{"n_layer": 16, "n_head": 4, "vocab_size": 15278, "activation": "swiglu", "norm": "rmsnorm", "positions": "rope", "attn_scale": 0.0884, "init": "trunc", "init_std_qkv": 0.0212, "init_std_up": 0.0212, "weight_decay": 0.0, "decay_shape": "linear", "doc_mask": true}
Each number is 500 + 25 x the weight over its row's rms, rounded and kept within 0 to 999. Layers, rows and columns count from 0. Numbers have three digits each. The size before them is the row's rms in percent of the matrix's.

# down: layer 11 MLP down (transposed), 4096x512, rms 0.0541, rows 1555-1589, columns 384-511
# gate: layer 11 MLP gate, 4096x512, rms 0.15, rows 1556-1590, columns 384-511
# up: layer 11 MLP up, 4096x512, rms 0.159, rows 1556-1590, columns 384-511
down1555 098:512512501510505528484501516503483481503557515516493464490477507533546463492542507523523482484516485512464473535511459469462551501465486484489462513494519516513480503469459518457455490499508487498492499516495460514566517486470465526484472463518505500480462483469531470520502476508509483455489482446515484515422493495532484551504489470461509502452469527468527513507508536504535533514475
gate1556 098:470500471486463498501507443490518483498478497488532532530495459507482503486502455472482487487536487520504487475516497519510516492470518498513517513501547508521501513518487488535495495528486451508520499486534520507458539483464493507528513465450512442519499464478507505513501478513501522491466510560513498441525494528472522481474472486471461519436504452547548495511454523527534475509527
up1556 102:507461541511560518532503494507502492526470485537499520514526507525489524508509538580500485481470510472468497478525485489509475509518505497502462484519467498519511499538510504493517478468510515509444541526508452487523496505526499509489485483532514498514511545481493457548511491479436483494540481491493500470536520461498485536513527470515545512468491508523527495490508523506515509510512
down1556 103:490512506522514497485512467518484509516503542480496483515483490449455526497507492507454497510523499478503485515496461517445526511494505477501517491478493493451489487517507503551509522521563490519458475527451472496458509445526543517472503485532530512475511484500510424544531502506476524500536475530504495461511471448477522522495507514531493547520460491574528485522492487493493476477484
gate1557 106:511529496511514501475502518479485470473509452502516475546521449519532486488471440502491460472485444476535473531468512501521503491525482491500488477508531449520512525498487457532483509463538532485499491462468497517523489487482534480510490495485498513494455561490482521517498525507506510466504479493510439487515474493499496504487535491485419504454503452499444525534541506458550492489470
up1557 108:543474499499477486503485477486485457482483488501516526478495500503510480530511501516510522487492475492507545471455491561481495501496453515477484532502459516509530530510540466500449488472490518516529515502499491532517506483510528501494458512523537495512514550541528492487533519506514525474487473532477514482493498448515536478538520537462476525520500452463507483534481531520497532471491
down1557 107:505489546479542523509513487480504503505496481489520528513463466499476530517482510496545514503487450486542510505485526429537507478533482484519532483535499537509530452471505484511534542495450482486502490511432480501485508531508535502504511512528534466499517541494482493519484438486496517495470480484473491477495480513498490486459540518537513554479465516501455524523490532477488491478499
gate1558 097:473487490512512505502528512480485512480508520502489536509515509513462471486536501490447485477475506487513536520472471526494505519514497491511491518480488525449470540523492497512484509488499517507488510511492468475505456507489576529517518520489538465519473479472509534499459503520523495521551489456492514510505507499493536492486539464512500502491491521548460492517511473538484549482475
up1558 094:519464534515442498542488542486519488534449474528539483520527495505561514527512507554496527510472504518489522499482475476505510476518482541514453549521474502589469521483501507524533540487494479481530494461514521511512540518486473522474520462554503488477513516478449497492511563491516482501493515508501491484476509545497509536521501495499502483541508536503521504496495512489509503513544
down1558 096:479495498492526503494479528530533460489524488498498484484533478448569519491508525525421504503512489447510499516467512485529465490498516453507531491517485469472504526494480501539477467469474479521447487508514495469496500494511503491500507468542516476527464476504483495480515477485492532489502477493469494500461523529519501535522543526504500516461535503485495510498504509519498512508490
gate1559 103:480511527508531464525556476523477478488503477505532518499467475512491515469522545508523515507460493505561456488533492478524521490478495462509506546475500514506520470521506477469476507534496472480526493518480520494546528496517564455487579488535491484448483520497537482503497454500484489439512509534477477565435521518508479501472480476496511499533488523462481482544461508533480555493474
up1559 102:477509495487472466479506516470519465532479473510491492480521502504502500510476497487502493517498501504512520559527516601459504495533500514495543490485473519514503517501518451457522504546463494506557496469552519528495510503498513505546477484517496474559512512508471516544450517458499524469501473525457487458529516486488508522495508523538510500482496464487478531523517484449537451486476
down1559 102:504534508497509498497443471497465495535502502529444509534515513479508494502486501482536540459493452475514530507496540499471523475508478530519503450506526516506501474497492471539478491501496456496519535529556491488526505510495539515502519504459566529516526523515478490496492491494475520536474462475488549486512500494454545493499502507483497492486509492470513512492473494505525521498456
gate1560 106:486466478493505509514537493476493490498504514516452499519518492511478546509478563480517494475533484497530505531525488506498493522505520528513480516515496469500496516496470467516516523509474482468488488508484447523562522466531460457501522511494509491504487507475468520519513516481481508471535478490487495468482498485504501527482480523517517510517505490514490486554471485529510496527490
up1560 105:530477499443452509487509524506510514472491546508500513460535481501514528488491510477517522524525533487526484528472495513511488541525521485503549540502462499470485497514495498492487506563523472509488478490517536515472467509478462517532522485503498514484495496499476501481515608506483529557497530483533533549529541535485480489481485513449537546494498534539495504532512477410492534504471
down1560 101:506489523429447483476531543516487497520530535471472507501495520504495501506508501513496483532516538482485480504498524519507482485546534496490493497474455431502512509484465490494519480551514491482487450508492486495485512508507484477486542498506471467512509514520485485519485555477503486530491510500532487523543492490491524513514488527487476491490510478493552524521500496497509467520521
gate1561 101:482539527530512527473505493505487532533522482502518524514529511526499474470484523545520484507529469524476494473528554519515492496514506507475497506490479522543537496454546466502532558529497490505487526534497555490507456515492513504532511487483510502467473529525497499488532539518498457483498505541476507544501448523507536494497528542481526504504465510506522503516495482528473517500450
up1561 103:522503513478488484518502505517512479496535499464502477501523487491485512498473535461519509505478521528461538516499495526509508464523429487480471521475535510505538460476473465491520466497557523500523513504487534509520479473509486497512493532481461525516469519509526482460534514500537514534468485535506488455523472471512518481502494539437514502472485503481495515496476494475505491481497
down1561 101:531516534491530471512472502472467477504501507473486514488466505531513494484480487485529548490525507524483524491523541505507490501542476499494530485486534457486488497517527452490485519495447522499542491527556485503527497485534496470469531532474450487556501494487532475509533475533473507535501494522518501452497524523477498465455465486521537498487515497524502513474526460499553484496517
gate1562 099:480518547505488528468523468486450490524470492488484533518523480511544516510532506518472463494518492507518474457459510521537489490491526452501482447463517462478551514479523503535523496499512471479488513529472524497541514488473469504502506473506495480503513516557513534537518507509465494505511475516486468484509514487529565496539529530490507540495460447551513525475525530547506493476469
up1562 102:534464529545481493474488519510504513473524453502489529509494519524549479450533507536511447460513454541530485449489535483524503525523523504462528426523497539489491502473507529470489513494516527445498492472529529509572527504542550531499482529496477494506522464479456513503500483507482568534505520525490491495510471534461509515477494489515460503513517518476471538484488466547477514476492
down1562 100:523513521551497500527523525492480510569503478490490510541453491512518529498531495539504494480483483543523527507519495502488508487497478532464555467503463474509517472471474477493518509501487533535513465494474540556480529489460497508465481493468427515489470460494453471442509471502512496497508515494531521534474513503490516484475489504553482517524456496517507512535509448469513504458494
gate1563 101:510483568454498490490518539534489488473453497493479547521469563524474512490516475489480507547487515484543518474527472443524494494553562512508491486487517489487527461479456518548511557453510466482533480495552484494479541498467473467498515489504510470468491485530485487485463466566524493496493521481510560518489500482505470488534506536505509499533521480547506505527493523525497503508509
up1563 099:522517491502467485520505506518532513480516514425495497471492523493533553475514476465517478481555515429448515495504513499540486487489477486496487524467485469498476526508501513509536473469517494533489446487533488517516473524485510480499504500481459434469473500521522494478487484536527472505543508487468548489516516476540455523473544480487531495477469513511488481516463529487473545502427
down1563 101:521473489426475472520494513502507501500508502499489527498478539520473504502521460505489521487512504473520524520503530477529464525532489515446486494469545511468527525493508499473529515494499509506479490509514502479477555492496487473519516528528540499453477506500521459516468494507504497488527511486460504460486498502492513517484504499489529495438489478526486441538486593497464503477501
gate1564 097:467520462554489505516486516499490460515507476465552537526458515517498535477442556510478481526481484494494503531530473498558462502488506495486559485492528521492515517498497504461447517518502547491497501495489491502467542447524524496499517509552500490535497487482533465505506495495481519514484466521492511518493471495502454539542511523535524510485490509535493494483534565481556500471537
up1564 094:491486517503517442517519543487487495491478509473543492487473493476525488497483489524478453482456479542507475533514452482499550497478469473538503516533503500529538509502507480488516484483547502493507492482488480521499487520484488450480492501482470521480507488491497487475484539518523479442495481514463500451512513526536487556546472516516568486508483504508465504544449554497515488447489
down1564 094:440493514503519553474452478484509500514501480481473515524525491497441500505483545524478517511496496471477518513482516554495477485479479476506515485508556486494464486517481467513485429545514452515497519501539536543464516524489451517475473528521530498505514494508518463542522549507486500489545508520514516498500500499527467511525521489550496490495458488452535507509522515485542560502489
gate1565 103:499529502456513503501512491457558476550516471475428506473482528492530497487523506531548523495505515530473450468481506456486515506537503518522486478501489477509493519564484507573517503512497539508487492491538515480467492466480503499489488467470538481487461494510504485509480501492519529505513500472468512507524479506529486502487502497518511513478487515538485501526500490525471488514501
up1565 098:499503514505454538559461508534523527526515459517492517521504492520493504505491486486431470469560493503538534500491483490485504513495491455505546528495512548476530525497496437529484483479557439479497529486480463513517494538509516513507508471487513525468482522487512533515483527481482472530490502527523483504518462494497529517484470492513487493526474489495477494523523478532537494517509
down1565 097:511526499497465518528522549539492462474500537464520458474505471475500513463489468503445477462497499513476522462528505523517496531482490523488511467516499510523496523523510485479505490467484478493492540503508546522495527477471550481476491517486515509498506479515533463479516543481483523532548514549494464464468501482512515485515485503494487497533522543519498512490495539481491486457486
gate1566 100:472495485537510498490493467538521535541483500471503518485499501489528497482480479511503517466505494524490531513496474518488512484470519483492505521495507579509534450514448478485497520510534529535488515517497521500482499480454509480525468520533477530531485491494570473494483468493462499472537469439514552459474516489520487520486511515452507512455470474567502514539538507508496540507479
up1566 098:467448493531469522510492528522479502490480482482513516541560539526462451491484485481496534509509454498497515518498469538527511517496476517502503484508466443517472543507484525559498476467508484524496484495516487513455475505470489498462497546547529518493484528498521505503464515515503547514490469506498535498570519491513516525514473536510481485493466528537550463544461477518486534490507
down1566 096:503483510519514507557513478510478495481524484515522489538519479504472441486489499509560532503482483520490501480500509495482484489499470495502492515526526459492488522479489527483509481461484483519467503510490520441475518522476512471541546505464540451460518534454489509517499512506526554504482509514516478500512508488514550478445494492511497516524492479462511506482505510519517479530484
gate1567 103:459539480507513463509452498461500482512460485486497530518515505497493461475497491504561450510464483533520521451504448487496524516495520478510489530543463532494524520530491545541519480500505489500521506472472498511470449515560502516488514487428466516491529494525508489508530518516507415537523491548511511535487491475494532521489518478502483470526485489487499489447492505519462512528478
up1567 100:464479462513524517531507500507514503485474493459473461455478502494505484491500493467509487569501522529557515484524487507493448500510477533492541501479527522523477513495529509467530495466488581516502521500523499497524478503468478498522474509561516477504496466464494490485520473481510504489473490466485535441529497476490467499480501464508493494492497473523529530536514477523486494507537
down1567 100:483516474551535520445476481473511500488493540448480446499516499536511555493512492516465479517485586519511487475486495463486530528465546525494467493538494526522458502542486538492472437549489459504517458510547468546503536482523521540486482535475510528521505516509516531505521558563533516499485512552505484479487533536494513516464514512522507516478515494535517473505519506529476516492520
gate1568 091:512500468518496518484542442484485499477532450467460508485515517474465485491476488485508485465509519489501532503505504498507536533485510470470478457504497464475517477509532496517520526473520502497498501487466504522515558465537528495536462460497465531532533493513505426455428493482510461530565524524509501517481533463484445488474518509499561454497489535490513496451470500535552466468491
up1568 090:475494505511492504504509539482494533511503503510492482520505489485507509440461505473523536496489496505460506475526492487540497477512480515487500503528508531562499496501501487485482500513532505528503491554505457527479467477488497514490502510509491528500518485511422497541500529529500500500475497527488500516484447515537525467501489497482478542496540503533517477523515494527459475551478
down1568 093:521520498497506486507511506494461497558527531564484467508507509466501484516500525499475493491472505475506538493484486512541492503480464516495482537509531529450486455498492532545494498480523524516502457470483492498493524474497492494499473453506511482547499543477496464437490481495466510489488497483489498519507476486470490512449473519513536462466449459478513508509470465475515506469462
gate1569 102:532510500488532508523467499502493487524516482519519524487490475440492502481520452538512477494508476463518544507493517499501486481521453494512502440496435499455492508530459472542486488508520521499525482522489488444461527456521515475527479504510564483490492485476514511498485493520544492504460492515520501526479479482480482482490456487488525539490514508555558476509509497497439500528480
up1569 098:490474523479560472546502481559505542487485510518494499532508514448489450502483448497513505516504508485498495496498510507515484528491461468480521495500464504480531469537484559486480484482513507560490550516474518503488474466480476518494527498488474514499464508517461465468497491514529476488520515428521510555531463501467542534493480479491436467488508491462508456493486485485506488462455
down1569 099:523480525518516497558553522532488510523485563535484510523520466499531488489529503510492490532506485475464490500503514511508469482474522493510502488500510462462489504542482517487495500478494532532530527517497544483504522501547537542490487486533507526522482484530459526468516470494531477507523502467488514500494546456472495478464494515493456541528487508488485480522509496536502456484525
gate1570 100:492524522548455504504515523508474464519505503458473501476545533506468460549487499465470490496492503521531446517473526465436531476515484546485438502464484477505470479520521490521474514536490518496522483499504518534503509465485495515547493523511558480513530489505550520494457515478509468518432509519510465508463533482471509497494450480479480511498476519482499530492470479503518483518488
up1570 102:551474496502495479505502451519473536472540509472483498487431481498477488472501496507529470524470499555550501539509561486501485513484489494500506483496547528488491516531518483453516526508532497526519508491492529520466511478489497546486502451498524525518446535498461526521438502486485501504523476503500514490496498488516460479489532508463458459523466515525519452493467490506481534494502
down1570 101:432460499482511486544522484483545495501459464465538500503523496530483501515498495527523468426510470528534568520531519519472508524505504529492540472485484468513513511531503451494516476497513550548485469500439496517500454479466480498537462492482514540500486473485536488497437531533513498528492489539489477457471493507540465517505494490475516521478495544471477486521479466500526524506507
gate1571 099:529465529514517499473527524508519525504497508515481493470481499558514523505530481521494499497505473505514487490548499524459523481467493502472481464496559473510503527518469507524506505526501489491503459503502522488521495522515566516529515462487477508527476489521505484478516500458505487453484525485498486490485499507496475532500530462492486516451534551502553501495547543503503518493487
up1571 099:515499525451552464484466519501518507473473493468497492477516520527476467483515479550497529476501471511514490543508529535505514477506496456523450488562506481513520516489513544502492481482498494512503478506482495531462484521476522519491483477503508529532510485516487486539464503527515502502524475463531447474483477483478439488501532496538491515495496525464554500516530501467524475491469
down1571 098:516510485487518484456502551489520522542510526483497492514466539490522491474514485521499520499526462494472511556506502513502490499494501533541470536523535466507502510511463543475460529501476502512480492439467511484519493527489509535502540550516526534474515498502483467522477490513497486524523518530497504511500495470505516497502511505505516553482554495519523496515516512445512500486516
gate1572 099:473505531520551475532519504525482495495489482523503462485515482506528519448516498490492562551477536511492474487480519488549486511468427464488510458476562478483502547499495454507470532483482526483489438484556514526486469501471540531493478517506511540516536503490451496490483510501461523458495498453494511516490539474480500514501484502494530514522520502510519536514495534479496455483494
up1572 103:488533507494482492503483503495473499512495520547475531496519472542481520477478476477477519529490467472518535517489521456530473468504499500511520499438482445495527532474463497518488574508502553513474496497520507459508538543462528482518493457500478510529501507471489469475492505500508522474490465512509548521523523542525489480491526466494500491540505448510487498574475528494518459493481
down1572 096:515506487465516490552534499528467483501530508457492440528524500472507457513518474473456478477501516511531537484467477518513470494502443507475507516483482459528513524536535507506494529487502511536476492492523492479520516483536516516538505467496494525475496471518444493520496487470543479441505469491500511506494512518531521479446564550502498499497493479532481501509488485532494528445496
gate1573 101:502479508530521485483484437503472486483508519451475511504489498466508491486537579530502452490514495450472546465486519532477483466543541532517500502516558490481502475532528487495478453490492523514501525483492517491473505496505503500494531488507467502484517491471484507464456498533507503509513456474513479511515548487510520498481515497484517497524535482497518489482496536523477459496505
up1573 100:479472504491506532507484522519529478514485455514499503482522455488471465478474492515496472422478507536485518536458467509497543485452468531511526488483505455455506504494484479529449521476490504505471529472574456499458488517539485532442504522460489506520522490529484484477496484476524508504441508495488527460467501488496468497476494469494532465498529522507477528539494533485485526512521
down1573 100:483515499508496481444526466486526518519474503531462460500524501471513509468524508511497489523517512518533493471545501472499446512519484496505520521520519461513455541504453513516504463514469526509524470493496483535536565534519516510529508514488533534485497470495474489522521477497492486478498521499560536457489493480527484514504485500482502518515523527463472521477492584556478509505548
gate1574 100:477461491537447491532456494515495518496482477512492528501462503496501454534477525496491444505552504478484489508446530555476519516507523491506522528547498502511512465499522527521507458524475495537502460510504513527478533485520502517487548550465456505517494496497533549453483568552535523509524523535529526453563506477485509505502479511450518549464521465530512495484506483500504521542502
up1574 096:477472529484510527477538560520489463496530494478475464486481488511486477518522534517509479531507479488528535507521469493483524521529503532513513456495462481520485522502500573531503499523514495569512501503490499487492484445531481511520472476487485514484497483479525473437486463527481450454518497503501496474508538505493479437483494485436458458469518494565481547479500510509533504511507
down1574 098:506495513528517428527492486467487477499501461477515484514523488523500482527504500520520508459495505422486517523525465475545505492508482512453496477441477523528502492462520519464494517527534469479498514490485502449516506491521497492517515501469515500520437472506499486505507463492502514512469540542486503494507488531509519521489529487494443498503518499504545543481487496502480473469516
gate1575 102:534585454494470524521483514501490475484476497502507466498486517442495556503550463500492534516498477472531456527556469510527518517466488504460440489485536512498487537520566474512519467476481494459511513521499464526514491502529511528477470539518536464512508476465475489522506530502512561501450491504502503471500474499519519491472502490494513469520475506485513532515538487491457491482482
up1575 100:519455515510526448475523507497472524529521464478529523555515452517507454494428509508534485505487503438481472520497455487524498507488482522514471486496481504487537481485491538492496478514510506477507488477450500494524507461507515465465457474517526498505510514487478481515440507519473432515492482513483507526487546512488505538544502441536481492494531465466477494523513539521532495485539
down1575 101:481524504490472507519501513488506472486487465528488452516471477545513484488527528499487470530494512558495466509482508487504498486502520515532574505469492489493504487492463465531504516494525472492535488464482463461506558494452475522512510569502525498481534533499519512495540540522525482483520480468476473506534537492493516532448513458468463514488477502488479484529486494494502534527515
gate1576 106:523489511476527485496513479510484498499507500496491535515515519483501489466514489508441504456543516486478512496488527487515517532496502514502518506526512488529515465492472527518529507438514508520485513484526458485480532473479487499526502492538476503532503449515513493491463519474514476454506515462503494472474521474498490511484516492543421490507491453516522536489498524513552509502517
up1576 103:458516483504515487537535514533516476528508468501576502523476459503441490462496480519493508437488504547518511479493478493504508514498547520472553493473534502476490488470530443486488474500486524509487452494481491530464498526521500549508479492509511460541462519484533483480467525494528507511539482469482529482514495499517520539494489494477477492495533518470529482471489458467501467540490
down1576 101:501520490512490526529479500517473518545477436493524524485447496466476489482507511496506469456506531522521490552504524509531512476522496495488500497524486535472476543480543456486469428482525523502497480483478486505497516490504524512480510467514477521461505498501502527445524509526521488484472498504497504501494506492473502484472481513469493534526523520481497500495495495506453499517543
gate1577 096:542470537495491521510514493496493516486508498500490502546517519481482460499502512493501478482496498509475482509518504458495505496498511489508494498529441510466501476546550514466528486444480504552494488498503516480460517531498518511481486515496490500512540495507537497506517516501484471516491526530522478469521506501509506488517468483485495542543521470499489454517488490521491550533494
up1577 098:493496481491533503516510491526526478493504511516483481497496482494509519513553452481459481485446531515490490509477508506487501548490524505458511472486519488536490494527509500453480510484490503476530497521504513484528495439484481493547527501517499524485492472487519456501498499497486492472523450529533497530508496511505568477455518450533485464505540460498482497490512508491489489541450
down1577 098:527447512500489505522517473478498519498507491438494490473493516500487473483557483510512478523476492512532495461491496454503559501491525501476466499513466496521419501490521502439466520516488508495529498498489472514526537499476503512476490484546483492500446526509530487496512465507492512513526448477519474455505492476520503470471517498553463476459544514446478537539494500489532518516499
gate1578 097:510517486540532490494495479495492474501469496500499510481524479501475511487490486510503525548516498537503492505466553504492500462524509485519522463497501510462496517471503500523503507460459484486520497513533496451531517529485506469447522478479507492526462485496489492511490464545502460482498524487498530477500483534531481539488532491478537505447537473534463481483506482452489522517452
up1578 097:467502477485481540533484510506498537509471489503500514520494501497487452509499469483486482550523487492560526511515465510503512481486509495471516474485493478479508458513499527531493473528527513512493489504510504504505487464542487497499468489501455495510434488505512494488506514481471476497523476503500534544480479441490481462485526467500524499488468512492506495462523521540502490496534
down1578 096:514520536519519511509525497509504563515544475481500493478482523471492495514509485505543530496502481432521515484524514518489523478463481490513500508485507492504480449472515496521492561514500534528453478521514505514506552466484513517523462514522495517501483497512472495520472496546486542495485514546480482475483495490439465526508499500447522517479520440522510471480533498484491505533500
gate1579 103:466513500495506491487469483494497495458494482509450493529509476490516479526519512507461510483548507446526511516474497470507522549549544493493514509486518517560494503543506530494488485479513492511506473515501473499478493480543481523503454520476478503486558528470515528504465555504517503524516484478495468553502516515494493480503520510504498517493502475451474481510488492515469474513543
up1579 107:509519471493502517446504493508493508469477456488556492534532549504505521509528524492487509509514480477499473502499481509497523458512489534477500521472515478514484503507514556503494472522523456465494503528499493503510485487513510534533531527464521474513520487515513494530515482490484485529509486502493491524500517457470524496513496490473466502461485508556512470493505524513515504482533
down1579 106:517514491507529494520503494497481475503497542472535515461523504499523469492449522454525537475517481508487484531521504502491490483512461523535450502495476478511433510468506485470495504519498470485493477523509546487479472508535505489479445467460522501492492506548488497504491480451468506510459534499489534503552478472487531461487486467524501463520489539500475489465493540502489503468511
gate1580 101:523529493511517530513520516437514485550459501514527490493455510533512505498453509505496499535525491492481501523482503492535566502512486453498484484490493503487497501523554508487513488537477528489545510508529529491526487504506459440474478481542486463441524532488541488514490499544494518508427452528495524496524536539527477526460475495484458473515525522496486530524531500494508527486474
up1580 099:510512473478508478487506489496498512540516494508475553515513515517496476527530499533475476496522489524507532470509517480513509517528510453510531510518475524498522462459489472529522524519513465506532527550482498502523508504501509527486488455477516507537510506499489497510548502451471489475522488489497496502482461516508517486505516515485530496464498462487520515459435532464493517467486
down1580 100:494490492506520474513490513504548490510510471469474536527483494519479514509540526509505475456492522494468521492521532482510533488465500465501512494455451522498540439489452473507511537513496494489454502502561449504472472554480491511464474488466494489466490495543530483508517489458498488503489518476540516471518501551514511511494533468510507467477501449523454538493495462500465504512507
gate1581 098:505485490515472441501462477480495476524494476495506507450493481532501493493540466523530508487503496544489496493475533523476514512510467526485492504508562490517479488475523496482488483473499503493549471470475536504503505530555535465518505477469505526497475519516539528478479491479538459506467527541543514479528475555505505526551528522458484456553518500531510465522507499530502509515482
up1581 094:519477481469449478497504490503495456517511495516498500489480446452479496518510495451538514529504492460469461478528493486513545489456507480480480509479486501483498515444477505480498452491550508524497499551484486549487510496504512513483513463535489503496517495539508541485520510525488475492524489479495536526542524515520498511542527525518491466518519514497498462520507535504514487523487
down1581 093:504465503482517511543495504481445512514508491497518476555560532485508535466535467514483454470533501515501455499486518494474511507496487528534546515503496497501482508518499478478530513524478496479471490472490542466439479485491499463466517522482507521481446501502483488457462509480455511524506489514489493491452486473499521497470506499494501498505472556489532510519506526466509480487520
gate1582 102:454469503523494473501496491503510489488498518520514533531529491517539527471524503507496435480476542472521509484470503467500495527509525518545523522522531465473533467475484498484501530515482468493474527530503518577519470556468466502454530470496529489482518521438506499495513495503550527503507472501507504546505498492516481507493513495497489475498539505513506515459509524523455514501497
up1582 098:467475559504456486520487526467516498489495474508522524473476529453484498496482541555513536472534481475527433490502533464474483521482508558456445522542500515501490468507483504504520511524487459413560498501491494470484520463464463470512510529501508500473463511483549514484505492533502541501510507514544475478545511537517457517458493455504491502525475490493472475501507548515510484523497
down1582 101:497534567504514494523502539498489470491475490545512511518508501518498524500475429480471530507495518488528515520487520543494510526536536508507495485535474468473498462514479519528509463522515495486460483474511504502505495485491476512436540511524505522563481490522464497530469475504527524469505494501487528471483476481466453525481510510498521452558499492440487490505530506508479496529482
gate1583 101:502523471510503438510470507484468482491498532542461491462505491465510455485533510535458511536503526511450518506465509492505501448522469485488479488494545543486508520493517504536532513468526486490489515469484548542481476517525504522491518500530462486510487494545513536475491501455526464452490538511513485508505499543513582521506467524498511494464498483477468486513493480504511474512509
up1583 099:520512499531500484482474500509480492495505509500504512511486525479433464497456467496473503538518517498470509481466531514517474462520507551497513487476504521486500532498497490544518456476516454473453468478491498531493482521516529507504493514510525484468483466558531516473519533504430513468465492521491510467520498488495481502500518519478517515465512505514492469530500499530546523504479
down1583 101:516494471530482507510474513489464481474476527538481521485461546507459472505488484549490555498512490500496485508485484511549477481485485488484534533498501487521504494533509493541516548509473482542473469487487497525485505491526488544462543482509503497539499501514502490477487509543508504492469498487503486539501552514457517511469499525470516524507537497489497514518442517478484503513483
gate1584 101:526505500513493480522473500497498479508492498523535470528529501500517472510516513472531514498491516513481451501487529504540563455461508480495494471506516474528512512527519509477478478473449511504519502499500472467418493482502507499485419470543523473517500478520538522499511545462527510534488457475534531507506556493480502527523485513481533510514517464525503481514477519497523534492530
up1584 101:480543518532470521466478511495497543490472493553490507506517527443497452471492510522469526521499500477493463508486462510497527500506492505540482501515538489505528515520484490496480526489489477490502485504473469495485471538480525485492511473523481477494509486493499495491504513519521514445494506502491493515477470475479520438535521454478504492496497499540488506498504468500484494508497
down1584 101:544515499491465519503468444502483464537476468504522522510488468504495510478485516464537477511472467520528436548469478518501478532498523542534484511517517493413502498505513498485531488510437482467480541516504494499492511474509478515443503510543484523517508477512540548545492536509484469473516517506519502521459487484467512461479500476513541491496490508536511516497501501471505510493478
gate1585 100:579518467484505498493516489471503518525546455502524552489503511493497477521511488506488493481520504508487499461475481475465489461458483503484483436499506493469475486539535509465511482499477493501471481467498473493496488525514515499504487510520501463517483505523517453484512520542490494519515484534517516469500503538495451544501506473498474478480477456489544512537484513505509490510490
up1585 098:503510488487536519513480473497505469504521481512555490506481511488516520450544526486473479505477498508521518489474494463496512541478462444509455451505478505503500536468505541464505542518505486479470471503464470477504475447504489507482496474537505515542507515520494503505513494509528514481498526526507519517475490467489498493505490469473459467508500521443505499510507512511528525503522
down1585 099:477521526527518493534478492518494526511518474461507526499496527500517497493479522531469521515470462511457506471485519496485488513483493452486424492488510545483564500475494490534501492526509519523536491512452534482523549517494487478478535514520499554537521494504499519535529516505474470532492519541475506491505532525476515469529522460487524512478497497475476552489492504498487546485520
gate1586 097:527514493520488502506473448492538531532488487506466471455510475496470506495509508554511507484480473488446504473466477525512474455526442505502490510510491495525491507539546534500480525503474503494471545518498488530494452476496474460494514509498514462507532540467516486509519492509528497572490504493546498492503546485509488492519502512501484481505517466498483492522479532492485482480483
up1586 099:491536465518522536500504472482540519519500493482483481488495497470518529488509512458545531453484528511471529493456515532475480518519472469497501496476502518521498480492477539498474515487533452508507529518516480457476484508454538475526512516436535457501482524513457523455520518507519492505515527549524468497526526491538547499465503552473470492445481519514494486483490498472490500505485
down1586 101:555500451517483527493500522537436544508489534497465513492511501462528496488514533493475534482508504484478485484481517518491541477471489467523508472515506502474477552497506521510507513515455530519502512490531496476467502503493518521524502495511517546529480515438495538513540536547498500464496522480510515513488526496511531539542538511490506483461462484457512521493533469507560520481525
gate1587 107:532497511533490477501531527542532488455482490486519511492490494478507549514506482490525504506498469496487497537486458464508515491507516467544534492463530499533470507488504516473499536546527502478516477524497482485507492549460518494541505509495475499499491464537488517476488520504505511494509506458535514452519519534517498466514505489482528456518505458502469495506501504474518481504485
up1587 104:517524514528491519532503487479515512551495496511497544514515443509516495503489515504451534525501417477495515490520548534500487455491502466454488526550521478497484487436473467497515497494482488471504457497449506501471523470511516488485522480491539532510493531474476475516522483483513508531525518492494509502516516476524473560523538519493463543475468459477509496518508498486468501533480
down1587 104:444502443483495478517529506486519513511482494482500476544574464482491517508522512494507522502491486524524459472517536493520501507498468507486504485470500512483498516477488466561504524505532508520518503562499499453497475498536511568494520449478517521492527548509504473508505446541513526505478481499497494474524491473470503509495490491497495523506517528511471497511463479510513538487548
gate1588 106:476528505482453497502487530499472492498469493556476525493525474497454473545510491530504485497478471491512469516523483481521483513564503487499454454485482506536499519489550415467526485510469453558490546527487534547513508511496499545486513499535490491468532497506508505496487501484466493481525499522518551486581514506501489489529460498524528464515479470487545491476493487526535496507521
up1588 103:488501474520488526492540517523481495525517521531498529544464494548490469523495500535520494517489493484509530540495503482551508461529499526464464503491518529485506500450490496549527492476493470499502502511527490533500492509531527528486512481499512514473489506477559529481515509510478557431525494489527489520497544493515489430542486520504520420500467445489540505482513505477507498510452
down1588 099:493499507473502501473488513491494521480486431463490482499494477487491468523555489513548482484469509494478506498505521533537496489524500477514508520512512483482480476510480504513518513520493496474475523493462518496483503504472530503486469538468487541487465476512521488478537484526462481485500516486547505517486492563489481478505514497510541499534519496517491502442480505487522480496493
gate1589 099:480494486545507536476434506559515493506500480466512485508526481480540481525512512476483492512476480490513558458487485524506428520504506508482476483457511496507475512474547499514474519463517454447488519504467513532478463480489492502483482558448524497500526490498474479515469531512486488460535528506506487452496501473450534495508500479473503494500506473503497527499513520522479503514488
up1589 101:499522505481459548507507540523496510467503479487459539521559518535509455472498526486530459434514496520549555499490490495529451487540486459523545479479518491493464525463552478523512497514527541457510504529468498453511503526457508527476523530467490503544457520506484511448528481516506505463518512460522479506501563477482480473523499536477467515477488499496483500467483497482475529475524
down1589 099:487488522512504483495510496535530499496518547501446495465500537531476459531461534468496503463479461500509528502494530488502468457553466505466527518508508493484478510495512491456523545491462491516454546498523524531555508550523510478508530500506490520515500530480489494496511464493534492512453481474494465510513450491479503516475458493509531526530481483504482528486506507515492494522486
gate1590 102:452532475533523523520519490528515494493496501519461532489469456503523459468516509497529470486505509517503513515497506554471496501471517482469464471488476496506493484487490500463494528504488459509484481482495487508471523465525469499526470541487509499517530525491556529510539507474475504496499527480512519510536485545473512496490510540528469452464505521472479527475489483530479500531533
up1590 103:502477481480505539499508482455505511473519458480543478531513477522511507504487501517548490509465482492538503491484464521506518492506515521499481470497483481501519525491512470515510481451477497503512451536526472513474512492483522497460484516460517484492463491527496444459506512511490504482479524527497520548507463512469520513475505535487481541477501476507510487514490488466544520505499